Weights of a small GPT-style language model, trained from scratch on English Wikipedia.
Architecture: RMSNorm before each block, biases.
Training: a variant of SOAP for these matrices, 104M tokens, 5916 steps.
Each number is 500 + 50 x the weight over the matrix's rms, rounded and kept within 0 to 999. Layers, rows and columns count from 0. Numbers have three digits each.

# layer 7 MLP up, 256x64, rms 0.137, rows 47-118, columns 0-63
472563524489460506510502445434558521623429518446501498569521446520587539516440572449474456384490478493496532538503513512535472475458498456559531470500451433444532522480514528549556527571524527
436476556516476594535429532509473501450390520409545438552505533395537351494501486525493530600490526486479447458493444575438500468461612554445605531438542546506389456526514439548372460519508543
491475467496519480529588502506464458581465574485573453489490426472501451443531564568537488620532457515507445549525605586442488452552450512513534563510470449491517514459480431499512589487605510
493482397430454451507579488458513540428555534493530537512488356453438467418495499534455445471562439548595480516463484471554472515602488461552525496533527443506446497452415529473487533483400510
477568491423470542514444415481575476517560512401480519563415469542603550557471515503466461466486464504496530462477590528445452527522483525555475487447529576459489410536634481561411415452514432
535437407502545511534435540518585546553463539424498562461442491469379521535541468458470457486569502588573547513519446439533457514566504414399489477484531455510528443539546542490391576562498458
421567481473446607463444537441496463505510421466505521464493526474504561524550495456422393529487541529495411519485493533503508529558588507543467409507628462469477506481530507574453481507511482
472548503515494544456487470532571528515504549526489525574477566392529487542492454581481461454442536475494532544571492446439505491424492509508479573416480539535551484557543544435522474495506471
409545561410480521463548489525531509516534499504651570504524517447530516420432475538401487612589524551570436515426494469575491542483469526553540451569507451463462502505593511510501541551491513
479567565435493510538523549487438438455538544552479444461532529493476510549495531485443513495476428519541490539497481468498565518397508561560466541536418489663447479514520552543532568489468524
551550582521561471466489475540521477502575536546463489513493571490522482489433481545512484577546506492491491496515477467527501548501407472499564474427379481534503519564465468497547503553541430
450442564459448465461517507506435517475455465539537505550520522416531551492473482459575536490475572550549472616570483576579470482488506549468500469504454508549465491517553449551378415516606447
503518453408460526504465527481521580417518499530473597467457531394520434548530433572483562473476494439524558499459476481551500503475370504511496498461529417573586484505427512470489555486480474
543470425472563456516501469543496477433545529552555583530531433544466492528500570489571409483500482576554555440472551478442531488513563414425469595555465487475405482494566368444481458530558590
555483488556447527506611539503610495427485550472582493532524387588475489460515514571452475499472471503557446398443583456495513535434561475543516521490433464506530514634512528491504655492356476
481518506464536498571457540492564600449553508554600496486559502422510444434589430471495575537500486505534442531438422502509497470444497489518392499470562478436572524445481602479512452534541611
537448430582472484516653461555513475415569430563614459502503484471525441474522446532568517535558511529494556476491477495520476433461490441451545557494540651415443505527551496561467472568497494
551429475580600511469572511509472419519501545554478482534491404553490501444522554531477524555538403433423482534484573479502535493586638474541460412514502537543497506499453504536487477491537506
519555614456426574460441418516417449461528476514418472418455504515563498399432515485410478481548556529509502551498520396573456467533510432564588537470515568590437471598517563387487450543394454
475454448459497498501406554504477513622509430508435416450536563522448533452568476557490383484545531603412457501512472490490478498489410549564517493539530535477490511569431517547481546494474544
522537509483442452539508542521522469518479432474498506490617473479502537470499444508536435542474461469524513494465454557517456522542538431455606508602494543413511521426515470464542557521443562
464506532455552504602491471473511393362498525437525433501521542551536386542516492482461561545571457494573454506516495437594487509484571491529473508601467429497450487426568474498470514438498505
418541451497496507416451475473490467538379474474570498539551472478490531456585474499559531598522502377478548432433511514562608582522520475461541494530616461386462462430500535466477539492426416
425475488456509464455510437505505528536433475434487504454479514502476424501420474521506574428605530513539596512470501383465534462573666479498558456477554602497489421487425495452459468617430531
528576491514593471559397468509575436436539469514571544528546593489450524543530566543450535523550559500565428478446437536635510500459473459530519435484424589527499529521548513514400556508557562
443335475487504502466468541486476466431423465545461500490489510481482463478564364500492567315530432533459502403479507508477545514484589458374475581490499457530466494518499480415594428563507492
497412563532565430535484480469444477477478499455485504621547526514474562486516514546553439497493530519473549482452540503490515462494464533596501455575443486384537508529365523525429507573444519
468480532480515415546451472474545517496468560475542510486485601493413462472510455502510539514551486450509525512494519478516507480455546498479463584532561534560460445518479495522459454467537516
501466512534485483496546486460513469544482543473547494497552476519459414541479480459543513540525463618475590459570416504552554450514483473550489438526418523469465470425478431530444452510517567
443552485497435514532529517541524529586523510475458468506491503551435490524476473479532530406569609522487526429525518499536511535503537486529581538509500524513537534510569513557514439490471535
532463545487492479497478489528426453485528509451431480470537497434499426573431527487445515495481500502518543536462480433486475466535449502539539471506562539513523485605585433542500586549564389
473517423570462516613455595536434494376500465483502500439478506535497546568506571610564441390469506509484556569597518513496550457514526450483478501538505468534561465357400423458444499536563580
522489356549474484535482514519484513445568520623501422549463397421467481456536537416478516647542447540555554456538481486472483506590469514470530581422630501558471489539454558459506451409479472
453503656491496428482458468485584497453524484491549448450523549540491401456533486485515568505532525466435514471601492536527470538506489470507533596560478439458441505503479478456421492534525581
491455511483553470461474512512540443442511533480623407494444518402502461553425516496513484524628374493596394418451561549423493377408437492358535450517451530463551473527534593538472451540450514
479510563547473514513500500513479455579458568391397478559489531284500538423454487535611477490559549615501593501527417540532499534526513608547505486573553458597546474623455582497496543456392482
522585475447414505536433482422450508501534481464459563501468506547535575573497422483539520519398596501485511437452524568480487544491468558518567481573467487459439464516456544608460531384418421
513487366461507437578517458469505451523565514389483555501519474504353545554587422491443471483431589454473506523519530415522473520564505537493410441578469528535523495493428475509611574414429591
680563611395472498527521408487478491491478477478527472552530495502420536435480401553469600509522505469554523424446453465559499478501557575526507621485512482570438585437515451515494499504517528
412601511554451447521610554443509481438586530464487506472437483441494507495463490565496420498502461577531533461449539521472450497473535535495414449550474463494488548498517502623525529494423533
486438513545395488521476576478548451458440528509509460443591450418448521523507518447523505452498474498399459476437514497431519489408593386489432519474517512556484537474535436471551527576480517
578513582546517500491497442480502445536581433523588485483449576522516508537513571459352552477541542470624491526556541467530485498515589498553425554512444540531480495541547505428477518505581498
370552537432489514543516402476485494559505492502488496518508371422499560444561422437559531545542475457557424601481519489525542451515487550412517499528440578533467543584623465452530491454498480
553552537494469519497471527482476430460641464513579551471424470456573467589518464566552379454439479517558450502473494559598553464501463522517461410524526401524520485486506512559466624375536357
512490417502481488523540452556508529468514408494529445516545482572547496440447622561527488493598536485524491382524493523519497481508505530492538511539541497431389446520429443453445544503521534
392421503393515490551511420492517529495499542504419493500539488510499566540629611454538539507512508399507520415538476405509566588503578545495556497582503536429523541580438473463450524487451495
528576550546424522529436483568606502462503461381479482513424523494535508580423454582512396580427530399491464551511470550464492448483528464477559481507469467542577461455467515518516378505580515
497529455576506533589458501470529533450496455534487496488545545484487515528552457501522493490517456484510501484399493509553415525523489493513497509474460547478554424507467463450479552509526531
522530500385531465580548483526557509437440517475460571508530570480480493521525432471440490499503481493475544461523507504513441470493489394503443537551482470548475505562584572474418521472422431
474458512469559504465506524526445568537570516520547474435453471515506535432505500469597559516473545548541509486419429492417531468611453510548465431472494537553504445574395516451489486454534491
664523523487560511508510506529599534554437499576413500438546484552548578472507475405496564380635472500538527434450542485409469461545460556404512462591548489611479506449572631438460460517462439
454455423450525486420451479485405463510410497518585564537448514530511477435486484519450419416541475492393511488538583472558521436475548466485521617468503568440504482460513519464453472399514415
512512507542567501440461434515503348525579520486490456475616546504507468579481560455453493578581524513537542448532509528438386539471484460467489564487512522540467506545494522478480530532554455
509458542461498484500441491473475478400448595513532558525543516523508526431477638379465508509517405511479417460486441528580398484465498495487455498547460523536379525536507417425482500423530495
548610334425508438561500554466573488525570593494472445566530486463458497512475511551486509514470497424404494490445495530474462497471405449426512519525594563603596532575484496468550422460482461
511538541473599423598547548532429489475498417519496534393463434488522528460519462602424525587484526546437439513574527475478486476397504508543506514525483536534465530501446416479465555474608508
558586540527443458552626496534571554523489519554489540470534391434518489429540556530579509547424495456475456483556461515549432449499559514396557459445518472530508456521574507479482433497511475
441461527504481482432524489466494583604592524504524476577524440564423481526524472553520584513531486518488542436570431469523500507480476520499466441445568509509425482496502605414491570562493514
509575596579527492479498450500506577385547550560542559517507504457418471478534507397528475414589440464523438560467466441481508521469522534451482571473460522466526505528534416460590394582516540
472500545478452489560551473497529550498482488644591518506534551484514473551463517547374546510466533585591573475475503522611474503383472597474593437424541487481499462459582446455414548539572558
498503567528460557464477494475485513517500528500537427550517502524424513547518514425493517544490512456503581452512457588473470473517421472520425464462480523450549488423478544502581557462527394
436427512494494532548505408513490521598568444526491448483527459602479472488413489492432489517538464447430512462554412479538493494605433425500548528606523533493522527497502543435484537528472511
520476585566542473508453540512498484452506505574564506470579508491574491502380457509555573555556533529548411537531458507601515518483553528469424463512540478536502472539617481430422502486447601
464455540480500505494485463502569472475479448495471431510490531440455478522572505423409499495467481533550456558389515510541494525547515504500493532441655471449410517561586499439462371516554608
508550491480423528418545452489546486530540504528568554572466566452495401525431538661543523557494457500515455632499495496492355513590443436470427573423477460463408482536553479536586469428444495
463461467442515463478472483532488421490605448458563534563563427492448552444526627589557408493536555507522615543431508433554486464450378427424481498475434598439479484599550530489476493581536574
635506523512475475523437482522470480567394445465528560483563488444421482508536523535531581441503480578550401557522488504527512399522474447433435470537432454509542486517546439496468485480483436
502542524557529597524490498514458471522435474532465427474425590527508475516449515634512501498483533422479386486389398573460458441492519583445555535583539500475539531468468528473481505424497490
495571623463513543497505518501519522478469543470439544595507441601535466460485426476461606413520492445515442452499472489481424549482467582426494589528454556502410511517508509440510521395472521
405463501493485451513630432530435484465443509540520478457441484456581535504508444523570529468499458421427550549529549447447550453485523466514476481490500533386422490564527475486405532470472607
344533455620492560532406446503506448506498458485514538554607547457487440563545589415453428491434516470475549487541544427521431515402427476496513465555544527418440522486504468496502537506528579
452456474443520442474562590550489572431521463512476418578446431510506489423447514475558519475592472570545504537477495501486438506549505533439474502473542475531497571532514482500534495468444486
# layer 7 MLP down (transposed), 256x64, rms 0.158, rows 47-117, columns 0-63
487489503461523471486526504460460532574545570537503469473495486368485536556539508508504471412483614500411488501437486438516434459501490545496439491500472598412506435444518539390461526466575510
618502519455468494619418573401523478570555422492497442575442604446497429522585416478501551541512468535510477501466495506498378526451508575576578548429447548493497396522588527466495442554519399
490509492483439549488476536368497508574464457440500521509431474441489448466482498497473470547550505496529473586578459539421453424524458528534492561518486502485486401480496483473547546570559514
459544546543594496570490488520556533448426575497539404462542522447488461525538478446541546549517450470547500536488507479520416462504550510445488520503524482457553556525433483512526516536499486
523466486496470503485503512400454517522498444550480508529483541474431458535539474547438482502525517411463499537523480497468480602530418489542540540507498504455506442471479503456507564475447543
488421448436471415425502535538439437527514487458548554528449478497550485511561475607546462465470568551525470505487437509424552536479499521535515422528510499569427487502569416468509585503585552
532488530483448551425501516424468537629525434482478578504447554483477530504506510562480471466454502487508466553481538533514503488457458493581482515469469508549474385534550538478479488498522466
494536541511510509504569485583542534510487485525524422453546566546514530470558478465574526546538451566512550471471453500464468475478544511443426463475514475476498554492521482520494506512495502
494495504379444438493482537534384499486481519514571574562421593494481565435570554574479479489476569529525458499538478493512509458485427495461565520495506466506453454468571524514523478505439512
584432481511489502513562507545566418571504499415569591521473512493488436488543594480466489467455526538485470480600437497485613467430503483546462466525550450527472538450509526510533537515527471
509454484471410462500439537520363470489519517486446641494488452471489455482508629459492504520488521514429464487541580489507562458527505481530485432472463497458502445442530483446557490498516492
482533588477475522467486485382432490499533491510416562522535529544581477519494503492447579489581506478433462509475551556577472503451590501389542529485470475460555477462550526507365450533518494
435448499562515471559465539554554507467522539477476454548508486501494539525464521486559507542532421491621457528465524532451526510504567510477463561512512551487511618510503512512550531528514538
528533388494505475520490490503485547413490463541501526529582443567483468537516477540482450570488512490448549448628538562524553486582481531509469532445528456509430519487532420576577521485399605
536495552442511474498453493460389500503527505515462564514454518516521572476498472564525520475478554491492522548521487513492537552504399536449577545478533535504496357448520547491552422425490506
552502454413469517471540520423435508580495421487534630587403514465540509476512464557455450434478551455493430521512522511498520511487418511537533471497532489513516412456545531472505482543524540
488437477531477598471526421523470436403493399464483542435511518449548502574487477597628500504457517553478493440446505556408507455454488476463612572453493534502489447569522576503479497558435530
493510457509485515463449478443390548537539474500452572509500531561540471597490503496544465478509626538472523511490482488519417532505542518514477539424496405469522412472486536471488474541444440
450489474463458457516467435478520509509436467524532547558529549479518552469371494401382557529576590425504465488557471449488467403446503399547470461515480419541372486429429546564368373489448594
515479516507490592449548546479501434571504449519416464422379451474526641441492458466605483438513503528475505524525466472514472515622424420548570488443513552459464418421442582492586489480574488
528522554599504492602469535557515513412472523535524411528534503533534473563429576457528486479557525511503501559464471414567437510492490517490458509521530457426494551528529488518497492533452464
539446466461469416439500446517471379499573530501493584503447550439530500478473577560570478328477519461465440428466470573503436453425459565505523471520443540477565464474576439458528491469526526
598450530464436396476550474461429451488508418452493561551436481518488473530566565523497488467474586463458440469609514510480523469480434484566550499467538487423484437449586515518555523511571498
587490563476452535533503503365564474551504468509520555530455543487595450568524408556567552525521558514533481541491577533498598464515555458478495525511559526607463396440519534544481511567434436
563475516515542484439556552602577527513553513454479450438488459538554527544552546514567454498518579518498416527524518557480598505481509407464434448505479375536460525442499491447534525403562493
476500480542507431569538497595507505533522539458530435442576490474480454484488524411497536550599517537546442514496509451464528396482463487551479519423522510488491634507464519493511454443506460
465420526500516431556489506569503485438408527473491456482501497574426465545527533406542498486559525505521426457488524458506517500447530516533420538520425414575461619437455485428517513458510499
482452530571506508545477415427534489464566580557514541538554506536513508499563433515498420517601553464446496477514580481527517500507500540442461516505544497503496371582517509523415509537510509
452623493491542506542482421499473415496456359520474513501460512498653525500503528529426514474483565470497466562449487494484496558518457542495552536435509527523537501491496505526538572459481527
479529516491427445465475469444494496548543457587464544426514489478551480459484450569483521493428497492451525414468449509483464472553504583526483470528538467461517542431499422472544440405540467
520531511445521538483436506446477500525534511480508465497434446506561445447481506553473473500546586504502555480473548490518579482492394499542514459483531485474519432537480575553419477496482496
512440435542483482512445566560490415550533491587450621472446468403497427405505554554603354463495566558545465531588487414493591503502570492580531478566524517511418467483454463464492565514436562
543490492453492463524469645511474359554462427463515555506434475520557450465489430504415576577480489489528482511512456580431524566500549511656475633497471477516446485500448535530572415471493477
544543456529507499560548482539479570504508543610452473409560533601489500467467497509401528582536498486609555503449506469460471492517578563460524473467528573462530538477464444501500466507429440
522582449522485462557492536535546443594486635433465492554540445497516575596594552423586525560486475579389437505542419550579578488485554401440498496541444435541553614575596575555552565521514465
443511472396510480521521568576538463569450502486458514432518500501448548541506522447602484498444437604522515480512566514509553428593596605484422595520538546578504625593472511458453465538445489
512480453458515578443465439488401431513510437510484642552564512519544464538594495500478506467480481519432542458482535504434539513538419494540534547462451578556525363493516520341477492498439523
569508450432509517469522491419504420575445548547474497447470525407606539496608479565567532444481574460474465551476489574428476518480529457486501470471518471540588349522463442413468477515467540
398504486490391481513556525499579498606585418599538658568528555471518507505516515457438533443417483432479499464508578550596499504496513502570508523431522451510582399501518495458472535571567472
493542458487462502492463506515478492590522408494529561472398495464432448468504576528487495426525557499560475481563472552487564524459415486556584504491477526503521436450543532484525487464448601
507529442455435559515533553439465519569488514473443583514459491472486474539548498556452433521413592483501464549485529479484546494442456490480551458565499524464499384467546505445551482450490483
412629532439497490517421631498467527465470508454593458588567483523564442558521481468512474537521458461473472546414506499528481581481463459507464539429476475532564496474524541490402463522542524
527398453524425407428473523547399408507519449481560511465439465495473434508514593489491512444499529525419422453572446486451529553469393497523488495521495483475432563437610459504560469542520555
514496552475457570454494462399403506570541467503498554587372517515489462458533461502423500443493584469458449444548541547439570517406464448539507458487481511553556422455544593461428490554440503
484494446436511538481429525443468406539517443597520563421459429568512596465464521587572529459558511424560549459552514525531455451530489608493521522433481523479481447433465438554491441447520584
521448451427437456396536530481415438547433509448512571504402452499580379424586585548493473424440532497488450468551437587459547511405498482575552517499482512511458479500528467504517471538520479
508680459580483514502437547589429429530447575496467406564523525506506467422490428406464424555473558487491455575487414520507467466539589491546527490557459466540463531491535513351540429409511537
567615434492462653503448433290419632489468489574387481541541534518565579545547372535436416520510546490423535490457577461634416575541556560488547561464414467439532300528506455480442490515518526
558526508428577510523506447527511564409470513551439590625584573496532453500501460424512574518515474414480625538485532554530501532505494445450477583412468532567500527578508538530450545508442500
580511436509524479470541497558580481468480580544474468410507450564502481479464459475466511528558458544446486508529437492467497499447542493484489510551468428468393575499507537537501499474494475
591561600478439406571582512482528589580520532435498430452533500509506520554629494409455599446518525503372462429427488510523561531441611602427442508566508438629506638484541516497534408488519426
426458559578603518533417485575568515430507529503459414469518504430477483551535528478549547492513461478504513521562525535479489448439532517470428503524508457497496641533439558506503547489516510
535462453464409518541472521403456522520496529492499484485457546527494470500529469567407462481446565453402463506499492523464518564509515566568502509483502512475492422422468483502484501538455530
456498474456556454511463508583548411469407425620482476425456583422473468481471572573540421514494448522559491396592647540431531539470552469559457511506558439552513463572507477440432533413552647
552475529439529507473367478510522484355442528377519585545441356456483511429462621534438551543492606381513491516512429508457504534451423412451421407547513555537513517499507459484421495498505469
484393467534481500491556533563441367452613425541561494445403521516521426449568516586537461472450564564536339448553407526391556511487483493535553427498494476553465466503563454441551428448522549
506575505519475465478505513534497471514522520458541439479454447449479535577464394481497468537540452505413529524533496430554514486549525526570468491513407509434546575418450529496555541585587456
496535540585556489532550517573535549491447516530491444520550478441489528508498515407536572551541441541544544519507425456504531470507500481487487469516515568464488620537502513549485550504544507
548387452518529500486486486482440432491491473462530635529432507544468451476580600582486447479444658498452476442547449493404525532422415504471495474520492525490428483453521465517503498471566536
493498572539384483488502473444496526492535414559524513496480524465500474471536543519317530547528612459551480485493557650403505468441502595509521505459566468496494454478655474477432530558478535
536524508524561433490522497571484496390578456488522519425472494574487517467512571583584508528554613530420440531563474500520446485460381503565548532465492539416407504479555502392509547443548441
509581462545525585565539392482525557543461477493495414521601514530552537579534429501479494590486434486423523525504533467506456551483425527507450518411492554462549466519425470467504553455560494
532596591494529589611502381451513570464485470483487482465469542478541520576548489555475490577580475538519488452442566537695517466478594554497515550470484526475561450600488560529476548484518528
459551543523557586590512436500530630513425494516488507500636566565542522479441505512526510515531364469452519445497513414552433498543524605480506499571388443466588433549496454534569601489548486
535458473420446562413517384372379481501495454519532620515439522482581468567513486591398456438443580467408499493570491556518519495538468541508531470504519507499492394450554508495507491497517573
508584425413500539483480479437489482569580429484495486544516437517494640447442585580520398481621553457480547504372492505577516518474340450498536581449424510482447486573548520497495521552541522
431593503532523572546477459530547623462483504524492408485573462522555554590453406460552518564514512548517600487442562445572422534500586472469421569517473539497501392602461458531486538498495509
533470532535582453578626540560515415514530493452571486469488433462465520493517452523558534483514464462493521535538494452467499438516531505469445454479450513468462610443498482543571513571576513
550528418483553483513548461541519443493593560427512515527523550465539496548504473527487525597445556457568495450474477520527508396589607524422424525414431548556585552474497515465520466456507554
446377548498553483511640467451440508454471483483471519502500530538542496462521490500560542488443533530445611622543491558510502457351587486504448537493461437492512435563489441448453595475503475
432431589567427552516402437427440571497562529504572524553548619460473386643577527525478389595427564417447512497508494510624384495435478537494434473505503432486582455610515527545492522491496514
# layer 7 MLP gate, 256x64, rms 0.137, rows 48-118, columns 0-63
482505506719500592510334473514441436412441482436534509480485493377486440533532484487531412597482597531484456547538503511535479427473579569574507480461376470492515487496385458545439456397433508
369407393481501477525473523501532539485496512436514556443487506436436490449531502505576533499552505452534578494533510582432504473460455554478467439469576485471460473549524407437490470533601528
579520501454550480451517465476531522553549478445595499528461515420515469507581536541456503543497540526496490460560534486537572455492541489554577410540443383486466483471452473457510531469414515
519517525490421497541507512429450485509504410441581573533511443557534555529627499527528498479428589470449488456450493529573549470473474565477501520426509501553583440481429555477543486503494486
538476461491480469502454540511543511522387468519462525529505442512472542460505486508517490522413474635483474497421514495408408546504532505382462525561523443442562520434562507593494461427534522
492523509520492509478463475477446554540499568530537542564440485482508569529582510488477518466469565522577499515517504489539468505481480508539547537473490519562602417526444496470474552500527525
490508552450475533491476466472513515509452580553498506515454494509512495535425500496559603469585474532479483546593496456501430516547429554536475532449574538563490532530537478447535499443554518
432414492506560490505457416479460429546413482573623539464540570522545617499434430475446525490521553519553456467479469494520513493388512538577472571552476499525528482574533492487500533524471541
423557507492476485545547507486434531466531475497499448497462474487534585551375527524507554489467550465512490524468418497504461484529529569503554498489430511578440494502497573473535439575525492
483501552490529505496495562496478500464436482545512530433511598550504535501535485547418492505523447498476472496442587538457569461409537476542505447485438529508524492531499490462603406529459491
571477554437551460491509503453497516406467428566509516545558552481572512527464474489560541428564531585406520525607498495532484480572497497562546499519473480559410552554458434539448451460492411
527463461429595500560518544465443507529574529549546510472482414446568452432531431504410532415533539513541516556560475453576529500529529539491551457447462476484553493487492539468512534479471512
483489492533516507464495533536503525467521480534539495526571496462520508500530521514636485559424540548525582586588429522553559454481499478548457440473496436552522484499603423507488499534579669
421509501458531549443477546553501541420465529537467603506543530577535423491477481452536507435461468484505509523456516521436560556461460568430460465448610586453612471570597508512536499559429496
516532493544486458541486417533535446507492540566480470477462473498524538518427484502487436531455507528592488414580526578476385465471526512597499556555492573489486511441539521547461541591571399
594431411528491532580539465539514483409504439503590570412522448437566504498435457481556532504496590540489467477415482484500545499420520425472641584453516589414441514520457493633457490573529490
451449527506504508506460597468522517564576594441522550458477527585538440528496487462490530444549511445498542557558480497433491546527603556523529511444515517459511477441469521474480513542538546
541510484542539456482539511453393467488433432589546473395596431495535380511541501502495461576559554450431565480586410586639509501500570489512528624439552562577611440487397480491458602501522535
487426470491482541447517490514458500643538478421445481429609437445415566491606599490506453525460540530452455509557477506506531528504406531534541559476464616512476446526487421581461532510552492
438583558541464470476537611511498496519499508413484506461522458515528488535534531509555530480460482555606490598465532573499516446472620471589585464515460415473465470422414530485452548555579484
451462556560503483501483568518485527462501472485473509468543437490512531557468484498500563524479491439465428553525397399546467553528460448506480573538594554603510459483513567520483566500547601
579566443484443488433481378485535466469489539437553568469434505480604474460502479499557520468509570417467496492582547533439564569484482462570502617542488520480552505576493498479475573451439502
509498535485462479459485427451555417522494509563528503530496491494510500467421536589398587485561473469501501490408598383465406469572643529468459555525535547531535504500481540488425530479496508
503443491489512540496577587523440614526462463493441529518442387538598503520549479448566509587466439532504446516452619503491536507398548492466532451476461378573433489524519462496589434410537514
465507434525501555576445534472545588531423523438569577469607544495457539556514535447525474481494572428575479567507496437531524399412460476574480462369527613489540509437505523486449498431494456
496501405606506489502580454489518546519475467495416519522441517568475497477571518465549500513413494500517521471529515497575461524550584494495514470573488483495475496462445614506584446458435440
511483488497563517520531461497497424465530472534497457458502538443405447543557533524524528543537499501440526528526508488487486472501536523506462450578460521547588493542480374494426501467443497
532494508559493578516525465435415411435449422591479567477442499511569475507439467538543433428412537519444535579492490518534547450560487496532465567546490477536594584476441507523525513556573571
520485474555495502476535516495465499520520523609576523454538530514385480466619500486447490472482506573483514556557502499455579530551479492514464504561567500452498471534419491525522619411448446
519382546549471481514532464467523565435427478410539497579517549524432432496520525483533548451484545453479547556458477528466429508532462469526450508571486466456515518556455578516559518531486507
458492520580470543574554519526469432598473501513389515500518454409411445536488590560515425422397456440427511536487516413557336574453570456425427512447401450509421459449496502491581555539472558
438473454586477509572460536453538484403482466485495403561671526483441444453494534459562391447475524490528498545613463459526517549519560546553492591536569528470467503529515498492461433459494662
538599516558531483481486490464528519558540490418555554539531496465528437526484524537490466417480502589521527440487520529436451516449541527453522495504395483461536513505463580547507427553481580
452595474569487542433577515508431574587504409498456537499501489569504470426618486524442471489384566537428619592559469501630515533565471498621459557505500495485530475477496426493442600530448492
434612474481498472495472581500518566456530463468552474553385472658471520593466456508519555584493584446499545466603558426533408549468472525542546446485415497456511542526485560513417493561585561
418532517504462515429475577426473521472448394452530506511446498434524556511492498594471465515507494435456460511504522549488469534521498488566533506478496535483593450530537495482417514494518564
454510422417525438429469415531508484529455460410482572569544549519420484573589481457514403518472447475518504553519560465446424475602502506468429526476465577488495462442523474473539517399526488
624502558502558443463486459504448525554447433528465407554464589541487513463540377479483565534593434513539477412467359560503581460539590607464468535413571560512444486473546466576393462485461556
515495450516570513481490425505486514428469537562461550476528459473513480546470490482507460445437458532523536477453468500507467497412516547521555563358544537564499498398457549486553473521538467
533578435469529444510491484519519441464559566557440507600462514484567438448501421567520423556519569524496548548489560536524432490487447509464510500567517448523565478517489494499496511523380430
523394483469501481496543452451588526525525569472480531415487489548565497451493478469438470455492459524587494477507561516461398530553477490566426544468518574462498467476456553479484587422434387
430515534512525485425472452528492484479518482461555545476541418582448478555553462450429513483593451471521435530468469509492569531540521570470574530606459496564471563503526471458476451541535499
445423530566435488480485477440492544487479504463495576584470538512455588536477462503606522424432476476481526543492512541451485515418446487543513468471499526533467460480554502493493473502541602
449557441478463575568478492518482518483522448511502501422516369500532539336416592583508595494582527458482489469468523559539468456447465531505512434475502515506488463601554474494478500472502542
392528562413438503409577467522504512508527470499501527491440488458513492464541573544584457521498395500468458526536530452430510503530538479509504541551561553444543547507438530486486454513486446
522508553482512631473622517529466481508383495458382489569511457464427443643647495331532558504530528576518592443554541418521467528460419520567444532507447456532361473586544555645545555469487476
488579546462514542499509494473484447540503461551551458536538510488509528489470483502514504625482520443448525506481494523546505507532520558498449529532565516441505470559539533534472500505488488
427468529542487475516455499449499522526577463621522529493521575415503490444496538541633494436516553428503488529544425459521566501495479584458518445436501535543568499557489456419498548464597520
516495494521478456484460467480511555508550453588550534500512525437473414568501413479413484494471489437450540499604478528589523510411463522419475504473492473547495451471513466549538591532410515
450449460593398488428564492434491506423520413428574471460399598513473502584472509521579418594447532527486523525537473485456508516537556433514394602513547452511574509529541347574436477474570635
547461551581545585493518535470524549426411495569463464518510517482551458592516483539513537510508405485587478497535479544499534421442440435428498508493568526514501562384556446493550432512520449
473514372541546465494460567486484493439479470478493473498551547421531516462551506495408599489536492456409506493406500491536525481478414470512510503490493467495565511436470549491539394405463548
559543477516571513559513485566522407375439397456479509558521463461435531562487442467483472626474517470560490477521696524582473535455583447499498555478569511534518523486617520440420432479533574
543509553619580483536595563491452545459501431480364445423498576533491451553528441479527522495397563500511553486535525515498446497473568405480577497463558442427437561486590500427476441431545487
464569485539614531515550549535523555531556436487445482422447512570615534563521464562513561571479567532575488505437423442505439487515514541496547494447462527468411473559532511509483418590537509
418578485493504465461490547481461481489552535416519513590490429558505541605502499460546487545459505557487519512388485508529526528535469414550455470596486468551497526475452538577471608494485526
504486492490506479447553552474540493498470521507588569534510552479393472579480459551520554523501550479488553488575451461553489477497497496470520497456465469525430435529494526507553481523418455
491538492531426490502533464488466404436496513497462483548467397459427543481471486531532426482562457449590460450443502501549518496499552582477531427488496421504512552518524532517546483508493386
441497486546465502585529462456511560459513375664557530452427618473504489480487595558411374487496607630487593385503477535545457514461545590476434542464511546469398443617604444508412509538530596
456502473482451527503464431456533469539454537595565531558523526463539485462511535408588439385418514471454516387435538431476478514530579529423500516508410453604551577501519501543406442558431554
585494554656547479472548432444537589488561472531446490541480572531461579470421488534470523478531548533525487534506486435523500462451491515494490505536519464506489482438524459543486530540598507
486492535519506506530524458453507584545540469612398478512508521531478543477571632518525480505544509547513510451562509469525515509511596564496586483450583524445519500508486495509391542482471511
510519545407512532537475518478473537532543457496566508482461577526486502466517515510539530451393411534485513548488504527472452568491505583556456434538338480443479473439469480496536421576460486
477484393519451464561482494476439495473405412439413525453498497504512538503459461470514521406418543445546527463485473568543481514445493513470549433514441524474507468467456494501562567529485482
462410383445601494461477489482459469474596443469546534526480443475508607470450570556541411458545561547530561549441547427522511420441396419505470495461450630473446525605577454483491531539544554
447510509443480486456552525452532525425530504536504436481526523460533504514562484485471434513380532471532504470478480511506527461495484521564536575539599555497467468509468525513503527481469455
523590442404492516533490461478449424503484431529474565525441460511569568495510450478473464502492500581542543584559606490511533489537461511485477549524512505505529557477440515613518494461578352
506421431575485500467504381478439486516512496498477459389451454501492569613563598556515315527540352581472667587549530496507541491494421396507503482479600517538594531448497518705495513567571527
457380483552522488517565456487457511419441507589516555450497583538495551396466496561504427540527593489457482494481483497483561541457547517450468549523499455491436478568456445481366484624429568
451457567639518642503516466442531436429595435555495438520602484453540398639454550543405544477418412494452539441502514487596412433366457441499532426488477491562546507513546465501513565468458546
489535508563508551503456559456511456516472511479440557428455559532528447530501497524470457542490555510443520463495525509538545505453485592432564580562533561508473453547492553461427447532490500